{
  "n_head": 2,
  "d_mlp": 640,
  "activation": "tanh_gelu",
  "norm": "layernorm",
  "norm_eps": 1e-05,
  "init": "trunc",
  "init_std_o": 0.00613,
  "lr": 0.00416,
  "beta1": 0.95,
  "lr_head": 0.0215,
  "grad_clip": 0.5,
  "schedule": "wsd",
  "batch_tokens": 262144,
  "doc_mask": false,
  "steps": 3317
}
Each number is 128 + 24 x the weight over its row's rms, rounded and kept within 0 to 255. Layers, rows and columns count from 0. The size above them is the row's rms in percent of the matrix's.

# layer 16 attention key, 128x160, rms 0.121, rows 42-61, columns 0-79
size [ 98 100 107  95 103  99 106 100 101 106 110 104 107 101  98  95 101 108 103 106]
[[119 170 104 118 124 155 107 128 125 132 144 157 131 151 151 155 133 139 135 134 139 132 137 134  93 123 129 138 153 121  85 153 146 148 157 151 197 135 121 140  69  85  99  98 145 106  94 137  95 126  93 142 113  85  80 134 132 101 115 147 124 175 153 131 129 143 133 108 132 162 134 111 104 150 104 120  98 147 156 130]
 [134 119 148 123 172  86 120 140 147 132 146 163 128  97 115 135  98 114 130 117  91 105 152 139 110 109 110 139 157 121 137 157 151 129 118 135 126 128 116  97 140 126 133 132 164 146 123 143 119 181 122 124 167 141 140 107 185 110 126 101  87 130 170 116 145 149 134 126 145 105 135  96 101 128 100 109 192 131  81 146]
 [120 121 193  93 113 128 120 131 129 128 141 110 119 117 121 132 148 126 137 143 119 143 105 117 134 115  95  91 155 130  77 130 107 112  88 124  99 145 124 117 151  88 127 119 105 169 166  76  97 145  92 153 158  93 134 118 129 112 107 136 108 134 151 172 121 153 104 126  84 150 118 161 127 159 147 133 129 127 102 118]
 [129 112  94  88 130 135 136 121 111 119 112 133 182 114 106 137 121 123 169 168 152 133 136 128  98 167 112 160 139 133  98 111 134 133 125 116 127 135 140 128 136 113 123 107 137 115  99 147 169  97 198 113 155 136 138 169 170 114 129 119 187 151 123 123 126 137 110 125 144  83  86 125 129 122 149 151 133  72 105 152]
 [134 122  88 152 135 109 124 118  78 127 106 119 101 124 178 140 109  96 127 134 131 157 174 146 133 139 132 128  82 157 133  91 175 146 160  84 134 166 122 102 144 106 146 118 137 167 108 126 151 135 126 139 138 122 134  85 140  89 111 100 136 103 114 123  77 121 131 125 114 123 117 105 141 116 162 145 125 142 138 123]
 [106 123 125 132 105 127 126 123 103 110 162 100  96 136 113 155 120 153 153 167 143  78 138 180 103 100 131 118 125 104 139 111 110  93 140 119 145 139 132 146  96 104  92 111 112 123 129  88 104 108 137 105  81 118 149 144 144 166 148 180 166 110 105 141 137 138 125 164 137 138 131 148 161  69 143 108 150 138 132 159]
 [195 147 126  65 161 137 149 148 124 125 138 102 137 138  94 125 131 139 120  90 148  96 134 128 111 123 122 129 153 121  84 127  92 138  91  84 152 112 126 137 119 128 129 137 105 129 115 128 169 134 102 101 141 167 167  96 101 130 117  99 156 114  72  94  94 163 166 145 213 137 136 109 133  70 138 159 106 164 131  80]
 [127 125 116 136 171 106 171 142 117 152 140 156 162 148 142 133  89 133 172 124 163 153 112 170 157 165 109 125 132 122 124 121 156  89  90 119 115 131 136 120 141 129 140 112 127 117 117 114 133  99 154 115 142 110 152 116 126 152 122 125 135 169 131 135 150  84 148 165  97  98  87 135 151 128 124 142 119  75 116 103]
 [157 102 128 102 186 133 122 134 126 154 123 144 112 149 153 159 111  72 140 125 157 124 137 122 107 163 135 109 141 187 110 120 129 121 111 113 143 115 150 152 170 115 106 135 135 115 171 149  99 156 126 111  89  97 105 134 123 120  95 140 148 125 114 101 160 109 123 145 139 142 183 129 105 129 119 124 139 145 100 129]
 [151 142  77 101 129 149 138 132 119 146 131 171 105 112 159 118 133 120 117  64 137 154 120 136 104 135 135 135 118 118 109 105 129 150 109 133 139 124 136 167 161 160 119 179 141 135 119 105 147 117 152 122 125 120  99 149 139 132 128 109 103 141 111 149 134 121 143 144 110 154 153 168 132 111 122  76  90 132 155 170]
 [112 158 114 127 161 114 116 153 132 164 123 127  98 136  95  93 142  95 141 110 104 142 175 119 153 103 117 107 136  84 148 144 133 139 100 128 109 129 121  99 148 129 105 131 169  88 130  81 112 157  99 117  89 151 156 174  54 137  79 117 126 147 157 174 151 116 160 141 105 121 135 124 145 134 145 114 110 110 147 123]
 [126  83 136 121 142 102 126 130 115 140 157 148 148 125 121 132  93 110 117 111  76 144 123  99  93 129 148 145 120 142 184 156 118 166 163 131 131 161 135 163 136 142 181 121  84 143 121 103 131 113 128 137 135  94 108 107 136 138 115 125 191 131 113 184 144 109 125 121 139 154 171 146 120 126 149 114 134 114 104 100]
 [117 134 110 116 179  94 140 120 132  90 143 110 125 154 140 146 155  84 103  97 165 123 108 123 118 147  65 134 104 111 135 154 125 110 113  75 154 116 137 141 158 132 145 162 111 174 119 131 106 127 139 159 113 148 102 134 150 114 151 110  86 112 117 113  91 174 164 145 102 156  94 112 140 137 136 137 163 146 109 182]
 [131 128 142 153 111 148  83 102 122  86 141 140 108 138 104 103 143 149 146 135 156 131 179 113 106 142  86 139 175 135 178  68 122 124 121 119 147 135 122 157 144 135 123 152 144 116 107 138 132 152 123 112 120 122 160 123 118 154 156 142 158  93 107 144 115  89 128 133  99 135 114 105 138 125 143 120 125 102  92 104]
 [161 117 152 119 142 143 171 121 129 150 176 155 129 149 115  89 126 148 169 161 113  87 164 139 145  80 130 123 115 116  89  95 148 149 152 142 155  89 115 159 116 126 130 103 150 153 104 117 132 143 128 145 143 123 132 149 142  99 143  70 122 121 125 118 131 104  74  94 114 124  99 111 132 154 148 137 131 120 118 155]
 [123 106 142 124 140 143 174 146 128  85 144 119 124 118 118 134 161 147 122 140 145 122 128 132 110 129 128 104  89 147 134 115 130 162  95 120  77 114 114 149 146 145 133 117 156 151 166 137 114 154 123 122 112 138 125  88  62 140 158 129 102 105 115 127 136 113 121 119 118 122 149 124 155 143 124 129 157 126 154 108]
 [128  98 122 104 115 138 127 137 154  99 133 155 127 129 167 123 133 105 178 111  71 143 127 109 111 155  97 123 125  93 163 135 112  97 132 100 143 127 105 119  96 120 154 143  88 105  99 172 143 138 139 140 131 158 159 176 105 111 132 118 139 172 130 142 157 146  93 124 151 144 123 164 152 147 161 104 108 109  71 162]
 [ 66 152 131 123  94 119 134 123 134  97  98 109 127 161 155 116 128 114 102  94 140 122 151 151 192 177 145 114 137 150 130 102 155 134 174 111 136 118  88 131 199 152  91 125  94 118 131 124 117 106 127 121 148 144 101 139  83 105 146 131 166 126 126 134 151 166  97 108 148  92 111 113 123 125 121 136 156 157  98 119]
 [149 133 106  98 145 110 101 170 121 138  85  82 131 147 129 134 145 116 112 118 114 102 110 139 133 135 127 151  82  93 149  94 133 128 119 196 154 150 108 173 136 130  94 134 155 156 123 139  67 145 105 119 119 115 128 107  89 115 144 154 143 180 167 159 150 121 170 164 127 130 116 111 125  94 146 162 128 158  86  99]
 [ 99 176 152 139 115 139 137 164 129 113 165 105  91 148 129 131 140 184 139 104  98 106 123 125 111 151 126 119 112 133 116 139 142 155 115 135 133 132 130 130 113 166 151 162 111 150 122 157  97 114 133 151 189 120 116 145 126 122 116  94  96 129 133 122 151 124 130 119 136 112 123  85 152 164 116 134 122 136 146 126]]
# layer 16 attention query, 128x160, rms 0.116, rows 43-62, columns 0-79
size [ 91 103 103 102  97 103 101 101  94  97 101 102  98  97  99  99  96  99 103  93]
[[127 157 123 117 155 107 141 140 134 190  96 155 137 139 116 126  97 121 116 134  74 131 161 116 115 157 143 155 148  92 142 118 115 140 106  75 141 128 142 136 134 105 157 153 143 118 110 134 131 171 127 134 138 150 110 123  99 136 135 183  87 126 109 117 167 107 138 118 145 148 100 144 161 132 113 121 143 132 104 143]
 [120 153 139 143 116 132  89 114 153 145 166  74 117 133 162 166 134 106 104 169 111  96 165 108 160 111 145 106 126  92 118 117 136 138  97 160 137 112 132 147 146 169 151 129 113 129 134 143 142 125 109 126 149  85  82 115  91 151 111 130 123 172 158 117  98 149 137 101 121 112  81 173 110 140  99 130 124  89 126 138]
 [124 121  58 114 114 165  89 109 107  99 142 105 168 140  57 145 118  99 148  96 108 136 137 144  92 174 119 135 150 163 102 146 107 118 122 156 155 115 130 135 133 124 182 116 123 131 116 115 139 122 137 123 139 144 167 138 115 128 107 139 139 152 148  97 124 159  53 166 122 128  96 127 121 131 144 128 151  91 124 148]
 [161 111  91 163 133 121  84 147  64 167 129 145  79 162 141 128 138 104 124 143 132 152 155 123 175 149  89 102 120 148 128 115 155 121 123 111 168 121 157 120 137 145 122  85 143 150  88 115 141 130 124 136 131 150 148 135 109 129 148 100 139 111 118  74 117 115  99 128 112 119 122 108 138 146 148 175 149 145 139 131]
 [133 122 163 105  95 125 153 125 104 134 175 108 149 171 119 143 123 124 130 139 119  89 180 129 153 124 143 125 113 188 163  81 114 127 119 148 131 141 132 163  95 138 114 104 118 166 112 107 101 162 110 140 140 149  96 150 111 143 192 123 141 116 106 121  98 124 117 121 148 163 141 141  89 100 131 118 129 112 154  98]
 [126 121 171 102 103 132 112 127 136 147 105 112 139 147 126 123 132 160 134  92 146 140 168 134 122 158  86 124 200 143  96 126 106 120  83  95 171 120 116 111 121 115  93 126 134 151 174 145 159 122  97 129 133 199 160 127 113  85 140  62 163  85  93 128 144 134 135 123 170 161 125 136 121  93  82 173 104 170 130  96]
 [103 118 130 167 140 136 113 148 119  95 126 138 120 113 117 149 121 118 152 121 122 136  76 138 138 140 137 167 137 145 154 172 126  93 111 164 147 109 161 110 123 110 120  99 142 116 144 121 152 117 140 154 153 110 151 191 120 118 122 145  59 148 113 106 128 151 159 150 120 144  86 141 112 140 118 114 111 117 113 123]
 [159  74 163  85 163 135 131 113 136 119  97 143 105 142 151 154 113 116 112  98 164 119  99  80  88 123 160 101 178 133 165 100 117  97  91 129 125 125 117 187 149 112 130 127 127  63 157 149  94 161 108 138 123 104 112 119 138 138 102 133 125 106 119 136 121 161 127 187 157  93 136 127 110 119 148 121 119 111  68 125]
 [133  79 118 121 158  96 134 139 124 150 132 156 132 159 181 117 126 109  90  52 174  82 105 158 111 125  84 135 115 141  87 139  99 110 132 129 110 129  92 113 142 157 156 136 129 131 149  66 142 120 129 156 165 126 136 132 142 147 136 107  95 102 175 148 139 128 115 159 109 131 128 177 177 109 123  64 117 143 141 154]
 [121 155 111 150 165 114 147 122 108 124 167  70 131 102  94 127 125 125 118 118  78 104 147 142 127 106  98  98 172 139 126 115 182 115 156 123 111 161 136 100 118 132 118 116 161 112 124 169  88 140 146 128 117 146 124 166 141 151 118  91 112 119 156 145 123  98 146 120 130 149 132 160  94 144 113 117 169 132  74 167]
 [116 112  57 114 184  73 179 145 109 114 155 125 191 152 147 111 137 129  94 155 123 134 121 107 107 123 161 132 146 109 176 142 129 116 132  91 145 125 139 146 115 169 173  95 107 128 104 131 165  88 144 107 160 150 147 131 118 102  80 112 171 171 136 161 126 136 114 126 134 123 135 185 145 136 123 119 141 120 121 102]
 [ 98 175 128 109 176 114  96 117 113 152 171 114 116 107 140 173 160 162 100 106 130 145 109 153 112 153 106 137  66 149 154 160 149 113 107  98 179 114 107 102 171 135 102 157 112 190 134 123 149 123 154 182 134 104 133 144 130  73 110 118 127 121 107  81 135 161 121 150 127 147  88  89 174 122 135 123 132 145 112 143]
 [134 120 149 165 144 136 137 116  91 134 165 109 108 123 112 105 188  96 162 116 179  90 131 113 142 127  98 113 146 151 149 111 129 131 108 180 144 126 135 152 100  98 149 169  81 159 122 143 130 148 151 124  82 163 135 140  92 150 147  92 122 120 116 114 129 123 158 160 129 119 113 113 144 132 115 146 133 113  93 133]
 [141 152 120 126 122 153 161 129 115 163 191 146 127 127  88 132 100 144 123 149 144 146 120  89  97  64 108 128 118  93  82 102 135 118 120 111 118 124 141 129 148 125 120 133 152 172 122 127 137 142 144 103 107  86 112 119 155 125 138 111 107 103  97 117 141 111 124 126 115 149  82 147 146 185 128 140 116 114 102 123]
 [148 108 110 121 138 159 142  91 125  82 130  97 118 126 133 146 146 144 158 128 137 146 152 116  87 151 155 107 115 158 103 119 130 164 102 141  75 150 124 130 149  85 173  98 140 130 155 145 128 127 132 126 142 132 123 106  79 170 145  91  76 125  87  91 136 146 120 120 165 122 168 106 160 141 114 115 163 122 153 163]
 [164 163 143 109 136 135 118 108 142 124 108 110 120 116  99 133 112 113 140 114 102 135 166  98  94 134 152 144  82 109 110 137 124  98 114 151 144 160 120 160 136  77 109 130 101 119  73 127 176 153 150 157 175 191 118 125  85 131 100 134 134 162 128 126 136 123 147 152 160 109 125 117 105 155 143 113 102 158 141 141]
 [113 103 120  96 112 105 157 149 117 110 102 102 122 154 133 134 184 114 106 121 141 128 136 116 132 121 140 113 101 116 121 142 143  90 138 130 114 170  89 131 160 141 114 116 101 108 133 125 165  89 151  98 142 118 102 179  57 132 133 163 154 122 140 130 125 127  71 110 152 110 134 109 145 115 146 171 161 151  81 109]
 [150 136 138 117 173  80  97 140 137  68 133  87 100 123 122 105  96 146 126 120 155 115 152 133 104 126 149 136 102 108 141  98 159 136 108 173  97 135 104 129 110 124 122 133 101 104 133 115 118 173 141 101 130 128  86 159 140  93 176 104 151 144 140 143 156 113 117 155 137 151 116 165 143 113 130 135 119 178 100 115]
 [147 167 167  92 155 122 131 177 149 145 138  91 103 127  82 104 114 144 154 116  79  93 119 147 118 146 149 108 119  92  99 130  70 153  94 115 163 172 126 163 126 161 128 120 118 126 142 116 115 104 114 122 120 124 139 132 151 113 138 154 126 160 133 147 114 147  95 108 110 126 127 103 140 147 169 114 137 113 118 125]
 [154  91 135 136 116 160  81 123 118  84 127 134 145 156 168 109 153  96 131 144 118 172 114  84 149 134  70 162 168 124 106 111 158 125 122 108  92 122 156 128 144 133 118 100 137 149 122  94 131 157 146 126 163 134 157 123 149 119 119 104 109  98 119  90 102  96 123 117 154 103 129 143 125 120 123 126 147 171 121 113]]